Each number is 128 + 32 x the weight over its row's rms, rounded and kept within 0 to 255. Layers, rows and columns count from 0. Numbers have three digits each. The size before them is the row's rms in percent of the matrix's.

# layer 3 MLP up, 640x160, rms 0.135, rows 68-111, columns 0-159
110:129138172136113143154169095131099121148077064136079122135170122161125115090111135086101104119133155115141168143222082119128117151159143139164207102144100082147107101143196131123144119169083092099184192155124150095123166113156118186099132124049094177145107195135134136202132166100228165135092121175120078120101162161166126172070133111107099157124110159117124144174142087099115180163123101105126115126111140117145160106105148082144153076074117143144108096129133154121102133162101093
103:161071180122120186115138127130168143169141088148149138163090115109175164140100077094199165171125085051143116118056156129143131149147123097118118150078156112121134139053131088084129118130080103119119091152125141104138120123118101178190116068174153116102072119127112142137191160149151056104159102136107152103163095109135130076167055105157173102119108120129162086122069098205135111155137093126113146161125159127094118094138141164134080170189159154149182143149130121100121093184126120
098:140113158121151071177124156154122144136163146221100140125143148075168097164110073138130125076136129148095163138141177121120102150120077132171065201107154106138126109114139152157098106124100103137136158129114134073051092127058181128133144115111102122175166140140149075108166159127059136116176059127133109142154077145126104103128122154120111098155137196188162116124113141133145125063141107158167159148088132141138087074128141177134134057141100148130179149130147183168155127057105075
100:077136173142178185131147218112178168117080108137155125125131113139135186142197165138116132148119093087168138106067106102127112101111147109119180115081079089145142104132135105140191165148165110107152112141121211146177122166105101111151140170123123119146122093152136139145154152113167085094131110200082181127075077107152129118112113168097139103077171141125157098125123146142073132108155087133110161103179061123095196122129130087094064154133115152117105149142175141155103125152117041
100:137112160134195164156130130111100083124164107105084086099075134063103126113089169175192175119164111117161073131120132124120161121099115190122098135086081142149063115158162160132113183121128114189163162169182171147115156129069162113149127083113174117144125146068124169153147135141123157154128132132151109117129105108109118064138146174153088124105110085194139105127121114133172176118079139153098081072119126083118161175104194207190160123148147137112201118102090112157140104129133123
105:186141143113078098114094137115102194144127141134179100134149152082101129125083101099074119107104100116101089088091163127118066179115161136105124146114128129113147143118130126142168095155116167055116185093141146130121118145087107143119105088116119122119103167101148169131097168147144093124160128183143137159148087075163078087183157073144195105129105079061160119153122134075111061178116128039148085098141102176180172162148127134167101114165036149104198118115121146116121130132124124
096:147176137090114111109118181065170146137119145167091109087102191160093113153137181126127135116104152110108141105165096112164139104163082077145057178117140172134125162170151106105114132102113153149155107112102156167100118108017134090106146100150082138150139156172171083160085139194165102133113113125127138158080115112098122137124074047110137131096117174192142156116122130109112107128174193079144158134203078113197109123094191093116118106142102144109118066161110108110125148124111134
100:136175118081104114133069119158155163129083135134185114137096079116145137154119170146198126106094148109108127153154098160205117110092127143145134144092167135082139117135165136137174158134083121146132197161174146141097084097094105176153110144105104124122156105170159075138137168100118098206094119141098098063122199072113084219135089088131068131094117115179046129145127162057077177139148113111146113123182154119144129165108096153139112099110122133171139115118130136134152176116089138
098:147119157075163137119126225094140094190127079113131120145115145145148145089081070174146132172128102125091173163174150122099161108120109130118131154104123086104097148082063152090098100171147130179124137154142109161139105116120132159089110076103083168136114104130084154122122096147169171176126178077124157132162114086121081107087103150164117130151080139125120077181097132007111126057083129095135173111114133119146103129130103141107149112187084142105146120075124101141191141184140101
098:169141150158135149128138131142135172100089155055143108128078164147157116124178149109081161154155128141083163173104105088126194140167109162097125179122140155143116107137071081152077174133131098197152077110143160179100115117052088096115157113156153155135131125140143098098093099134163092115117146101077131105134192061100138085187180125163168118103078137116103142094196098144116136129113158167129098108127204125166137148126111150109093146135215116142130132143120162160160163073057127
106:178145109151104130116146164162141116125126112132205147103091205187082107124062106140077064132088125158103089176135140144114124161135159097170113176094139162148112139109138107217187165179071160170133104166143142169139147099148128130129098132135089174121071143143166096128097091145071114107132095100119175140130178138116186105135120165102186167134070076156177100117109155158140136145142115088115126100132165093140122076119117096118157059188113167115114112146125177096175111117118080
098:116148129127123141133054179113117154172110091119098165158166147134115127138157139118139121094220192160104082149081145152131123084153133095086122132127133167159109107126115077115127104086089093078154181080116148160109090087134106162068129088124124134091123106069128150119172164153151147149150104117104133103111107148110136115111152091098134109172117114164099184160152144109063157077107127167118097222166117083081155152111074168132123185144127208144181100143152142099121059075136176
099:143107156113147110082113089159116162126169132108117131114155216088088081082095149124153073146159113145085074084121050109105125092148148097130097119157127036148094129112059107166105122163136176082122133056094186096083129080129179135130175099148183187173050110106141132133129158122091164089129167123119135124096159147134103145094165139113145085130101130105115103167157100142123102074110134128082081079108147124115122121142165161134143120123090134144183061165121134175175130115114154
106:162093155142116125182166140120074132119100125173098122128092139165131078105081128098083082085078161151128125128127136072129047153098088097157155094132128169126173109189132116104139092185143129234135088148145122143130117199100150133134095130114107118179137141134147130133165106146115140104152092123038123098056179142109109204102095079165121144121119105120133171133087058127158170093148115074190113117128138151076086121103171147102124108132096099145108149105170146153157097146118083
095:106182148118122103080080139173119170126118093161146079175104173142084124091129128170093098100131063108181063181159185130096110143170176160149091179131149113148112143118107168109106152124139120161144142161148155121117156125075137165120144144157109159124112138154161147129181135174113150142114055139112078132132125142062106114096143181173175189101042105118139140115127127174102107133148156157117182124189174143101182154074075103190101152104109125113112126102151117164152122131055084
104:155068157135194146083106160135119131193112067208135151158183148117113125140148104104153138181051116135104167103158160080095129087130163104114110117144079141063092167168107128123105148150116122090108139134173102172147162070091159112102121115153158146098143114077102097148136099093152154067117099098077122117103074117125120064155127134147130107117134187118193135122139076117117151126154122167100137133097142031080117123088191127157140170072098125098155145136109146085156141075114155
107:109101128104102110088185130095163137109147110116120134075098115058121112176134128066135133161147148102099169145152133027140122143209155209077167183147101118150092145115119116096050119112082112168150152120165170108064131091160150159114113109116107104107170122129085128136138164106074116140155113157144146113117119115092111162081151130122128154087147134119123105052084138163190187139091084158143146090082124126084157155134052167140161095126119122083182165131130115166119085121131161
089:209072136141090176116137105098185128093117157057128089155143123083136148147095128120123154143153136175116129154084069101131115129091149114183103158102096143142187077094082133144152116089104123134123076107148139161188168153119113096148093184135109132134111133108102189134122174133128104114140099111175136078073166065066066132138185134080129108156112143073151151136128169073128176128114150167116096089134121092097076162208122129079088125136127155132085118206133113112142081135137120
089:110091196102177180093116115137146124155152108201089097104075178156086161109116147168131109140068106122141103161096137120124101168113159111178145139121151159103191160126111142120126163155172081202100128119155159127127144144117153130105134065092188110158144117136122131095125185083091126140147119150148106151144153160153065077080123109092070156137062121118134168164098125142136109106145138122153129205173157217110077151194156130098155132087090135130137184118141124116152119191102178
106:139098155071099112185119187022076111138148114111121122098132104134141085138074127178153144137159119157114109131134124091124138146153188140136134108106120157124166168141112137138101105171135134107156188120163077148113098141114102097147151118175112099107075088103151165124100152165122154077167146132112145119128156094122113127154145069141209089116165118184192171108083093118101147053136142133142217110127142159097194139174113056146118067069145147114181133086107137131118074126115115
099:193120080152106114096041077140165145152104121060119117164128119121128182094156145113089102176126140123142115122120112096141171056089088150098138131051097087105152126115182098096160095114129140141167122123098140140145180136110182144104131097098131084165061121137154100123183138087155139071150123111150121141112157155134137168089123140122155052133143086166124121221119100145090136093126136114132061118100102139149072145051099130114077126076139116104116144171167165152128167145185100
101:152161176180096120131139136119123089127085141175173133118141146141126162094195147126157150131105096206159150124114095155146163124159157138077103152090175161138169145198140150129138072139167156202167171147081111154174158120103181109146098160087110141057141066120134159127117215146090109164177135098122144168125103140076144110106081160115068139096125143143106088146112096082117109081150156160157114133137107186166178126122145064153116119141125076143129128156191186150111150153115155
107:104160139131140155057062146121128171150143118112182097155093140131154123130125132043055126146086115088118192155154149183134162088132153144154120110094129085082151165142117154124148158065147116078158096144044154131177143135123118111109126116155106132108126080071162144065103099155138119113146090135157082145177126090147198112145197122140157153150127157162167125119131119079059139135136121149050188140104147153093090114104116137121055154157111133174133106150072152119122125071104145
100:145116123096105117097170161072115115118147177125099133148089122141098123172122037148100128118079090124178168107149136095120145110139104128102114172101131159034108150128152124130125140138186084134125111190094107137145128078084125186106131089078159135065038168094156155111154124132155113174153142056127108062147095101084148116132168081119120153178157105097091126139112148113154068121183155129112167138176092117153182099136107101131092147156095115160092116107147186147102077151085091
092:147124106164165151163212192094084137109092141086092090180110159138226088150122184099114104118127124117121091163132135156151088155083121102141055160140118098120135087109127124116179102179108087141127146129092109125168147103157095102053155151151134037100099127103136141113077152115118130161147152165136085143143113134137085151167155099105150101122138132049116099089156192120144137161165106100115108201114135123177152115133124170170074177137114188178141117153119138150143110122073148
106:180155185083137046086121148124141119138139118092130168137117130086111101161121082118122174154150118127103126116136108125149100133121188085134197161102111116078154198106143132119115161149086088116127088160112153135088135093046104125083166094122097119212121138149095119122147143116199161135189128087166149147111060096160150109112151113130119130131164084092176113149157126127066138148127154149136175146178106154167156142117150132123030174078113092161211074125120132108091122142112129
099:147131108170147194130063131143184112141133079086124160157143180139103111136090181084126111097131142156134104191151133110165125138188097118178120139122149107091178080117089128129167161085101215128094185148157200108129137100151087082166125096168173072202116106091144124084133114140093134090103134126152118069072111093165108177150163146103150124142152075159136135108114128178163134157108119176160062120164113137134083108109114152126121155136148120158102082183142085164108132161131180
103:105078131104059157123128143161105122105149075103132092091081202104166194093120088146141117129150177120104199092141185096152127114144109120077122090090134064111136070088085110148122176084102124131150094125135103112095125098128127137096135053155148178101107177143155073116166140152136097093082153174110123137123143095117086122099088166108150084093121107173125108156114112102152100159128151146120129108182143091136186124237130145103058125129091140071132132156115109156150151186105131
102:185160116102178131129132155080183180094117136117083140143136087059167156154132146144115160160132148140089116134151164150101151127116117164096106084097137147170136172139139130099084111160133118099166182154111140151057075079094125121084067196111133140118086115097170117139186173126119140058130168098112138055110073163145086124160200119139170118156116147145131145094114078153093121135105122149151077142139148194184091079142085086104122128161112165105171125102106158114074153081111170
093:079114124047134077156191150136059071125173101094093109112106159167117160117092166106154150141048070121153163127106081079141111140152086130142151149060105116175159116140083084118120144115142097178152104055103139083138113144078115146135167157119128156131133089152142077083139166103061121156147132138151095147146098126121100151064132115104155172167137096200205134187108124129115130143094136120125101102116102165148131129143086146125087089103152142138139109134122121134210142177091165
099:155118099037176146103137203146104097141204147125140108118114070076157193124067125127112155129116084122158174197092141163163141167152118132132085117145135114117146151186087161070136225164143137100064128172095140198118160155099133128161109107130159132158105153153132099146162123172146150132133193125162167114105140130197107120157133164138218112152098153181107124130167139142161117111133155122110147117107139167123163110138129124135085076125115118154089074138117084113166138157112153
097:195126123128081174101152161161140120090124082173104136125144222160142120122189089110171103121079165106120102156089149096139199085140111084112137115125097170115206098172154062154131123152103106132103107118154135145087117112075130133160078109145092175188133118113164125119189160105098146137190135076169077083125135109118114104133112047137162136084087136167094138124131090148169130135135150125104103127142149073138102111092069127075147115104139095130163132104087161077089186150108122
089:156147072093101075106160109157127113134166109056145183140172135157131153152143154074131171167088100112150113146161143090178157110098157107151119160137144142148152133136182103112142099143122134125163111190090111170218086178117125170148123122125126102124088121086153162090153092130181139124102078165096149137100114119098142133173094130116132117156068135132137076095099146039097067135110168123123043170180113091093121136150161096094115109170118179164135200105123133059165100125147140
090:110161152070146122131130154115095149103155137172104098042087094111110134126140130127129179153154153074181148155146159188135144190184104120130147127127124152097150159164112143094148141126137150109068136150078119138125092099086086091168135187129081119139125098135117081173107113219125193089171135133154172087125129183155180173159153120071134134121114114157148117120112109173190154087131177214168175122154145153090128119128116112155144184127083150157125080166098156158180131083146131
098:131141087096130148128174082103144101087150063134150136088188211139129133092145172076085111149132155124159073126154136068171145112058149151141168120165129123141147121098072141159171112065122123102083123138185082137141119130106161137172154115126107123113082162098158083105115088103186142105095145152056139124137092135112128079134084121134099144152136108133120141079098052172112187187172071105177157111115074140165122147136113134093132109132082097087086104109112125149175144091107067
098:119088115129095121192115160079163127177140092171143125081155176177102152101111163060087139050123092112133147109159192110165079201143123092128133100143139151193118117092100075142112145103080128202159120109125172123124107118170131136120137119077137157113098174124168156160167139102125167128159110192096142123122080167163135143069151138126138131160126129089202137108161151146136124079079130094115050119159153118109063110101175140164105111127094121092136182100108106144083110161114173
103:129156104098133111135116123125097116112138102125146146141206087084132217168078165088224123121164130104229112146142091210108126101149099133105186139155179122149140134158130112170185119117115149118170156117126106178162098191134174159101146132118075104183138078109106134074118151127130135115123181134102187069107168134143108122177142154113184137136139108143169160113152158100159100119119172139149117192194108159123093148106110132079110120117100146121063136099131097136137117170128103
099:078170180126097139130094133124116177147107110145135121077149162128168072158164136100127130101086195118123140118127188162118133147183096138123114102104176130188168152160175124094141142156097077094120119177162133117157138214134145125093171086078128100088125109100100096141179119147131132118184103140178141127099096181116077109093133126165117117110114114148096122124082040051047173150119173140147174185097154128109114127145075109076077107106133134149191156135151136123150152167107111
095:079112153088097149086086155099145143148151067146114112114116142086156138090118147094127140109181064135187065105138124132171079139098137096157166152137088124133112148107127122185141130103207117106117127145189096119083161157121134137125133129167098132101159114139127135099093099185154077132104129121096111086122084242129129178127138186158108157174118137038175154174144098147137163159100142123130130146142117186100086138098107104118063156079169126165189146073121165079107131116112101
123:142162121118180101089106176140127181146100128160124099132116211164186088165137155109089199102133187104154132197161165131159143124136172164173114158127071095148141108099078072144173059150075127161169125089070098177149102138088068153099135109105128070132132087085121158110128123098178097164144103135120066098114154143145133094141121124148101154137108096085149119096117086164122100168129146108088117105136104166163157120110114139153135117183115092094178171183093101130152123139161069
104:153075151128135143141160176108170116110109065121120132109110145162129092139206129182143147153102100115142068144126146136111108148167158111142154156073163151197146150176126108175154189154103069181125095165157178098145054165115130143100134119142185132151152176151114138104159112157160172171130150219114133181042119157141112133117146147134167102103146175099107145181087127063130082116162130140123136087104118134165137151143107127169162104161139106109056166122146157146131083096183105
097:098128154154132117153152155063131247088158120122122174098138146086115097151096100142154142107152122074196074119123048126118164144132112155155122124107136112170088125165144115113051127122151118119126145133142077167156151141102169057136185104198076117066113135087151129112148069134109137097119118166108114123088157130060122131146120101138170137190198076107075118149119150168108093124119108111054141139174152132164134072150137093082107098123110088116096117110115118153118150124165153
097:131113101196080176098108147138133135124180123118156118177119119137116056135128164146132148132162143120154043119183165124182110147198101160113129103118087147139213170116113080180138181149130149162113094104131084124134139161163164111141166097084163133133136139090196104167142123172182124165201152130172122099153107132134159120089111165099126133072126150135152152148149171135168144141129149175144146171060090057104101114213079149138172144128106139084118139159106107102108112162090120
105:169108198108097172139126133156177128186166124088132044133153181076115165095106176081160108102110094080123116156074088106185161111079140109143138145170159159165111089131108157116170132122159150150090155134109181162118140144134186118158139147136151082136161100095118172114158079112162117097118086135128179134100140117165157120154176101137194110169099131158193109134090173093125081121089162122151094166125129131114155089148130132098052144177133131191120087139163152126092095195110161
# layer 3 MLP down (transposed), 640x160, rms 0.132, rows 68-111, columns 0-159
102:147091091108169139130170127181079122069160074151147115105098156074111134132205112071107145130132078164159130154107190115174160155066089138099142185061147162147089075163115126086097146174116099147170101145179101120107106124131148071146114091148102125145126137107167178125084137184116037129099091095108151108147118138108105096090128162102125079149148170173146120105169180111141105093112143153142155079179117121149096087109107126106138162114067162123169154102120144167190092124125139
100:103114159112165085143137107106139124053122161179191089122091171146101086083110106137123113092119156173114117127178110102149095112121139088185155136124110123119154110164142102147135141082159069129125150134159087168152130050166140101046152164117114102094127139114154166091076106084078148132100165158138152117128106095162159094123226192087167153077125133111098200106127171124114143139066129107099120137133102103173159124085167089113157102122086088140064144140195133153180124119121132
096:135172078160169137135178133106154086146109153105169114164170129174146121107150127136118106137099138128158095060184123154147116154095135168126088118109093150102109149124137088148145160138111154113109061088109129164140132133195139152115158148113139166102131114133169169154022110083146135084141167169116162130119156195111158143070150143126190073094152093063149133130119151132154162182204141126080101156132113130105092132069162080072136153125105150148112055117167063171162153158120091
102:122052114140106122121167071126181141075181092130144139139138081127125077152093109117053087117137137117081110151103140077097132125150182157123153103134140148106186114062159112088077151162164098145113114169081122138024157147089132071102170096079068156125196173092118166169223117159129109147117085152110128141151168145120161133145105162104173113155132082186118161125141179157116122149130115138114137126109138157126129107111116088144125063139139117122155147151082141086187128115132144
095:106132154059111189146127127165098093098158099121096148120117126123145125077153181117114118134105121166166126167145103140117137116104150091025137152081131136110148089184174123109122069165135113078159134145114098185106157207128164120155123069175089077166165055115159095112115155118137112136150130174112104134059143106190109111160135141099139148148174127127059158183133132156131105088158142136088140139107134131089144081170103080116084061145070134170131165117134105151104169111094074
103:144109162092081130095212112146085080127087066156116102112088130156138123153169145100100150137083157094155104085143110130185117091083147141101109083134101108151149145148135171080148120164057113118183131126103140091154081119142154143149171117161102075089145063172097105102141131121143131106111137107183131150121174137082164130136105146077154126108155101192124162121166130174095170130097130116129156133131211135122110159159120102120167138113202164093176179109128109170129106018089103
104:191173182129102134177166108170116062139113103093128192133098137123139080142134211111102162132123126131077135076118138132124196154158207150077144121129125103103095151156101119161110120075101132129086173119122104102169189123147089138163074138082185149133128104129157136058130088135101117146139131152119154145122109127090090175148095131061171154138183135148135123139101065120106097139139062114152073131136112123104141129147096110138114117033119087098111104129133112083165124186062129
105:151143154177191149101138167105099135183132133120190106111131150116089083153143153146120124126158127098112100050110130154137149136084172113084111093071141151145096101116113111130062107110117182109124116093185097112098145163111098103148157141126152174137119142138153078156175141161118147096143106132125177145173135099150132119094108104128142111151102132102194134151216155139150155129112211126086121120107127187140173139159107065126141034066177147067106122135098085185139064094184137
097:041158088087043126128080124097161135083095118163093065156153130106139096118121154144076136130146141118136206163140135177137158173105108134117090121182172163213113156155084154191122196187184108144157167134111112125135170130143102147139185125119108169171131109072132183192123112151123117157148117144059105162142130131122123169090140121112145147118170102126139147112140089111135079139159081075072136134132144136169112099120116155146118117091134160187120190125141138085102118098122093
102:157159146116124119118116087127140133168102130169133133141113146129166174137107101123128138137188116141132129127165115181140186159119174053124154110113161112084118072115095115206093086099121181125098140135114143158147150136118137116088143143113118134168140071049122132126099150098102135148135073100095125190137154112135141144164147186128140171216135075182099084133199093141083084111163162121105182117136125149107121132121132078150175110058069117121124132115146118062125144169065029
102:142186055160121125109140111157140116075035187116119136128168158116151061203142154163085158129169133150155130071133127130085091173165109145076177104126103086117085085101114122126077129085135152111134110122125125104146096104098202081175123084121130095122111122097107073099118116190084102166141165096118131129186122146121131082158104118183073103106132159133078095140125151080140101147063116109184143150110091161120114133094102153113115132106154129112116098121142188088153124102091058
102:095139121152136112079176122117177130102145129131136204141079114129175078158161120145082172098089110132100161130133161111110167108139125167085150144134147092105144129150092167137146126161109137156108055238104104104151185135096097160186083143149139119127061150122146098126130088149120185093160160115151120118103146071148141168139126070095150122088080113148166060099098116119148143123134157110144125086118116153138137098106177109199129089165129135056067119123131130187136221153142101
097:122096122140104095153145127135153140129106102094162137106142141218105208145145101077120173125090131190153136169139185154143079209095098148140196113041092165098160085108201132109142116104134094140111086126099083205187090144125119122097163146131116141111147144158093115182126138111147139101100119097079137140130172122115142087169068073092090094151137089093122111172107141169112166126106082140169182173100101148106160142183137183138139122103138099146124132151096154123102109156122101
100:151125097138123111138137102121175098185186170109123103110183103136080167092140161164150113083122116099084125093128100147077183077146195146114103111122103171148065147164159147155066142104165133074110184146173150129163143115140100087085115147110152134099188077116154081140107087170117185079153120125132144119161145160129119071203119169116158141084152119080129113147149149153161150186160171101123156108077064115097170152132093104129128127074126126126145093140075198137129134072108164
097:142137116167133108117166111076088062110111164107170140187163097134202111138121093110153111155120132090082148139091079152084207128103094117119155131155131134130089152142145126146092100158196115112094141065124090149189105105154119134162114168149175112122099175106104105153119125128131114131149113111179160077062100146159202150144144166141174113119160106135167051134152149156108135155177132140138064198109050151137135095179113178078131087107156116144142110122052133132105176123142124
101:136167125093081177174139160151169116148155105125166147069075100123151155139170146150134076084137085200168142125115167096136118113086101117124080125122164122143056116126148081165251120105155136126134064106167138132097083159141095131108146051115147140175134115152188086126084135075076152090165160154096159174142179072157106150158096101108131169127146129157147132104122157127134070140159128167144166157159094158135183141115147129135135090119149099143141107112124119157182102152074108
101:154125160098105129125106142143130140130129132148136149157122170131154099108095113109108111130115185173138167096182162106132161121051121102169115145153162089110096117186105128172126060123163130142151152189087089110073146136084126143149116113140168099094089182180111143126110139141085099106121141148111041078161085111105148138158077164135164140091120081096108164147175170094204070117124152146102125156114159097171045178097131137057139138158124140086118136153161156161111140187127215
100:094150119138146113095156174099045140193128133126147181150093094171073082149158116160133082064150073127091120084151146107115135141122081102106174066136105167078103145196172121129078070118171144125110137116156076107067119117109160184142149113136129141104096129127122100122105089093113112142094136075160103136208116126157115180108114142173136118152148142175114150112103109156151133106124122105126175143114139169139080057119104118141135125115152145202196151048159141171153186117117127
100:147134129202142125104128176104143103155089115104179143193220114163098115065124096109164095133121188124145093097128120140159114116080169103122112150118126083118101116147117097091112179149066105127141119167135130155154122162095122141104125125158101112062161180147127147157162073115104165120105155131133120171120161158168082104173062186135126078113165155117136099132169141212155083136059108140074145135119119123100090118105103138132103186160108136143133130121121089179065218084152132
097:117081093126139126112099127132177176097116142161086108083160098104136087147073138085085074147115127139119143155159109101169145114181054136102123172162144126121160078134116182116149100134108100085094068142143157125145171179175153126146152126117144105138154146146112103211137148087114077150129172138107154100152122122077185121137136177144094086105138155116121113119133174111139084185167114109140067146109146129163093112094070118109087174167065182162132142126221171205138106149140079
091:110135130076124105083155139116045156156127129113150064087101190135104090110106118138085181070131175151156138146166109101131191093169117133186138186181107184123138173134104109146151135096099133098090096147061118156124124082128073138129091145111121207144117087140113175086088140163170082154142119197137180121148120137135100151155106084150169133103181101073143176118063173115099138137146117141101069151122131120177135164157118111133164090125154129096166077115170088112109139144091136
101:095123102077095138132147121179089161123136118192107063140138185132141156132138148167104171107102126130098118172165100104100154153112181157041152105125113062103108074113126129155122110103146165080122125093185138127178120155153167166125167133118099115188115162103153082088095141121163155125111149127154110043124166126129117107179146108123104133137145146091186126187146124126059140102166159172128081093127162121222095089162109067140097141147188127077098126125136105138107119150201124
104:165090142081101120149138124143124126125066197133134144105214110135128110097124084120143143107202086072132104163101137105122144156097196207153108158075108150156115113153091137107102058136114107178116198118129106103125150168114135117170127116135151161166117158172134120092112164124093156085197139138152210123124094108091118113115162162050127186102180065151142092146147079184160184114115139166150130108145125104088151130117126112126134128133073163099154115109089137138171129144175171
101:135163141141113149185121115144135152153119171152181182111127158121119099114179076158123155154101142095144143074177164111153115159156118181165118124134083109200099079144092119117139127133145143129201100094116073157123162130133101148130048155120112143138175123122097107148081106118104106141134102100132216095103078164112070119097172147210113153119109103172139157099133162084190122207113144167159169099116200168123151131146136154168118096077128171095109089128160113186131134143163168
098:117120193136106144141108152117152128073134111116174115108128145130039195135165073118104120158087155145154188069123109112137178107160107131082136178098107192190165173115103122128136104073146187182112130134115145130113057194100123120141162127113102148126165097151133115161193130146125124125185070105122206170101101127102177125155088130154125158160147068168153134132132093104089097105148094169115166056143131117124113187194160098128165125114143146117098133153159108131081139127164147
106:124107107132135162082131151138191084101145145155193122117108131138140098120070130072107054112080108075132116115134105094121168106136120126104102101139157160147053168084180133120139082164113131094137196089185140115161141090146189130186121111119094144121148086170148092112091143106111100192114102140180150096144145161106121100213187120147156099121101145173079126068079147121126152127102151117152085163140127107128181109103121120156040069160099110068107171122113152094159106144136126
100:113141102116173077117145141086094097132168152136072104124136111104133183127138075090155140136103082095112103066111058106104134111127163150178105090123136072120108250143167163125093138154160061156179067108073156107198115128039162140110161132127147166161167136095155130123156151146132120190105154114110128110115094093091129140134132119131092142157102097102162166096110113113083093128123168106132154158064092078152153131125130069157177098167118139091147169140090143143122121112111082
103:127067076133156130150149138187096107077076094190087118120062119118136123130130122159080138114156115132149028204108103121139131161117115090115168144129104135145123137148117143148107083173141122111141169127104126185130139077112170070169087135102102068151159128086106212087118152152110134134083098136128125116067129117112209118170157093114097166196101156093075064180157149118161125122166120152109070140121079164112137121078108128138154146165116116110072107111159117093126148113153144
102:105163142140198119084131138081174141079077141180107101137093181159125076086130150138129120133102133146135061103097083069162097101158134093177110064166143097102149091117122136109132135181153162137054106148146118108101157120123157093147086133140132220194103141141110126124116071105147136103146147145130112183145099154051139146119079127182094164164145110082084143156119104146123189129155132165160159116128170105107135142066155129109146117107105140120127126171125159140095054173077065
100:077108125136176126130154143140144189064173148099187183158144161095107165105163131109129144169121097117103154087085095159103135143092112095140133119097183133106133156153105148142141094098101105129109124140109128177185152122118195093116160128143136075115149153145113158133135176155105201174139091086174136126178156130121077085169080095116199141113127107108087126180149115089136107202099141110124125131093111118113118103120156141147251162116115122065072161110194134176123102148150097
096:045106153182166091123102130092127145124097082166109164133155167113049135125159162152142154098106118130164156067164130104107123172112150144173145153135102147138097112108122116186129037169093144178171092093129158117112044053080123114133123171068094160112136123141162212199112125141092158140095134138091106140133123141087119099108129090119064135116159110072126102107114145167143124188106134166101162148159087056153097153157134131109134154146097098125139156117150186152118133115133107
096:086058140149126162105178126087161111130099103070200110106125105157150198166093086155136104141113146101208189149105115152159154130103116142106161148148114086071118115153128186142131146058105141097109202109122087182139139088086127088081129126091209112052142149125124174099145171116117164105118108170121093100142093107129125093070110093140152159175166111117144161158158177073123125154105095149153116100102122167129180078124114176171167152139142176120108139121144094140146118116140150
094:121155144099165169157135114154073100163147114149106097160147107119153102099067057163132091147157181142186165105113166138124106148174175105082167091062115083145060133140070157130124154092114098145127194108148129120051149168119083172163164119119120166137121134196125137111133180153119083111129091144125098103078089167064121137142160209143115142113160145061125114162141143116195123088094140121115159086122103157089101113093137167146132055112143115114156160111094121135115184161115135
097:126097152160133083104083147155144164107150142068095109149137118185110134129095122099122141108068184108130125104108113136156145119112124132186112152110182108114196097115192095141087091115211139117151102138138125139130147049151100159127154072139145168197148101171042083105153130107107145159156153135120159135186176166069088105096123120097163146124155085136120100121075142134119130174140058122096121187169123160175108167159147120124193126174146142092166138097195140120108138126177094
101:164128115172120131150160071136125123146145124155165151052138102154150133131105129131155171113106141175144170103148108152135096156081156137113138134123105188150170149095083101139068124147150141138053079112158137103070091147142168126199127087072140147115124110089112125138145072089075107095100106151113228136142108111170134096140122098117166055103099157119118089113070150207100081176063128113110186118095097130136075157098158117175132159161085102133076122124186130139140116107160114
097:190115136067160131146169125110105114096154064150126093158087137156087141136095101147153109136117160108139099122086119085166124093142080075094128160121088158116094173145185131130158149143151156046113125129197142178175166126127107150084122150128122132084116126137172100097106115139091139122097139104144128106119180132082170111146174081121123101096159078185095116123130102087215132155193147149101142179098074126117156113105159046111135205103144136136141131141143187101141174052111103
102:124082100160171118141121102131159105108161196112134102164120173169137092118186089121067113102072145130133154202092143122160117115091177095144038137166111132082125147084090170128058126160085064109170085117105161163103126127158149088090139103125148161062157153121119100144089122137112184126154143102095102153170098088142188110120102061139078111091109161113075126112155078124119115136115093108087142115103119119118163067125139090117155164064149112136182102121131147101118072118111079
096:142103152131128145088115139153157087153082155108152171064166153102096187139176116207119141157100027115139128089130130128148055143124151098135115118086146101098102103155111146147104133093136184076177140098148164115086116104066110120112135102164133161138165171081172141158098137105131158162118175073152123144104107145105153114173081083157088178103092101113211145150134187174135119144157105132085102120125091132171160112176126161114113090158183168121082100075085152091131108135152116
100:141162100137118097109109092109119063112117099137127116142087119063076145168139138129147119153127166114147143113118106130127169166174186137127120102085178108166130120135152169136131085153121151109149125151134137113209117059132179107122144098113167137127154137068075164121078092114090159132121111130096106194053201133154121136104136162115118127103151092146151109076164159154033121151083152124076109180122116094141137113151065166116131066161101040162138161191158125131184135167147160
109:085121156139110089151097212149057130104169151129130184141112099155157103176138141140122182086068100126096099120109159164071156152091057186122132074085144125140125097086106122148167107142115136121140159080116142138135105158086065134162067135133157108142123112094129141124193125165117083116208102099102117097101138082116062139139125113136129098155116156170188161105115132092155181185114167147133108092151090131102120162165167148153214144157174137159130137179105126150126150080152157
098:085115142145149097114091099094099154108147145170128100105079091117156107100143154104146087124162144134139120129135098067090186121115088139056102117153113165114203100133121097125188141093192164150173165167121101152104124112116154167092129108091069054117152148132130157143135135185110130109149134099136150149178145076192167117122116145167123073158137119103167123140173211130112139079185161126126155160095091149108110130129098119117106131075113109134171087187094136055116054129051149
101:202133131163149113131105118214132074162112131134132099154147137117190157116184133087127152094140159182119217159117124122129080143182121109106175086120111141098121146080084131107161154103094097106149123148151098104129087135159033143132157129083166165142117164132116102071085106156198106113136157137098179145110156091156096106124187132121052138081141120106190144106121106130101096128136104116128122128105146103129181169120112194193165148162132155135164167135105171160056106121144129
099:110149139129139088086146135101126109176133143169140144205153176075126101123124094152155140125057148099177126146098096156097159104134175128172109134165142111121148074119093141133110127143161088096113141128104146102103128140118169132151191134130111139140154161148133148184102191118174091111089106132037078135111109072094105166118209169131135110169089120116095140069180071191074118151187080071127134097164161117116142140114142078147083111117130223131115133112130137162154110113164078
101:080130135149159145175113113114182114160113175157088155163141110144116071123161128134063163109190102121132174116109087174095109141092100114185138145182120118096199111072117064115140144145087101112121198117099092093116119111125096097072138175138109125137106151122195156087134094167166132122139170121092134134118122082160146171122129112095091075086150132034146125136124119113030091093110164109130135115165086136110127114142132105050116140137141103124172109144092181158122056126087113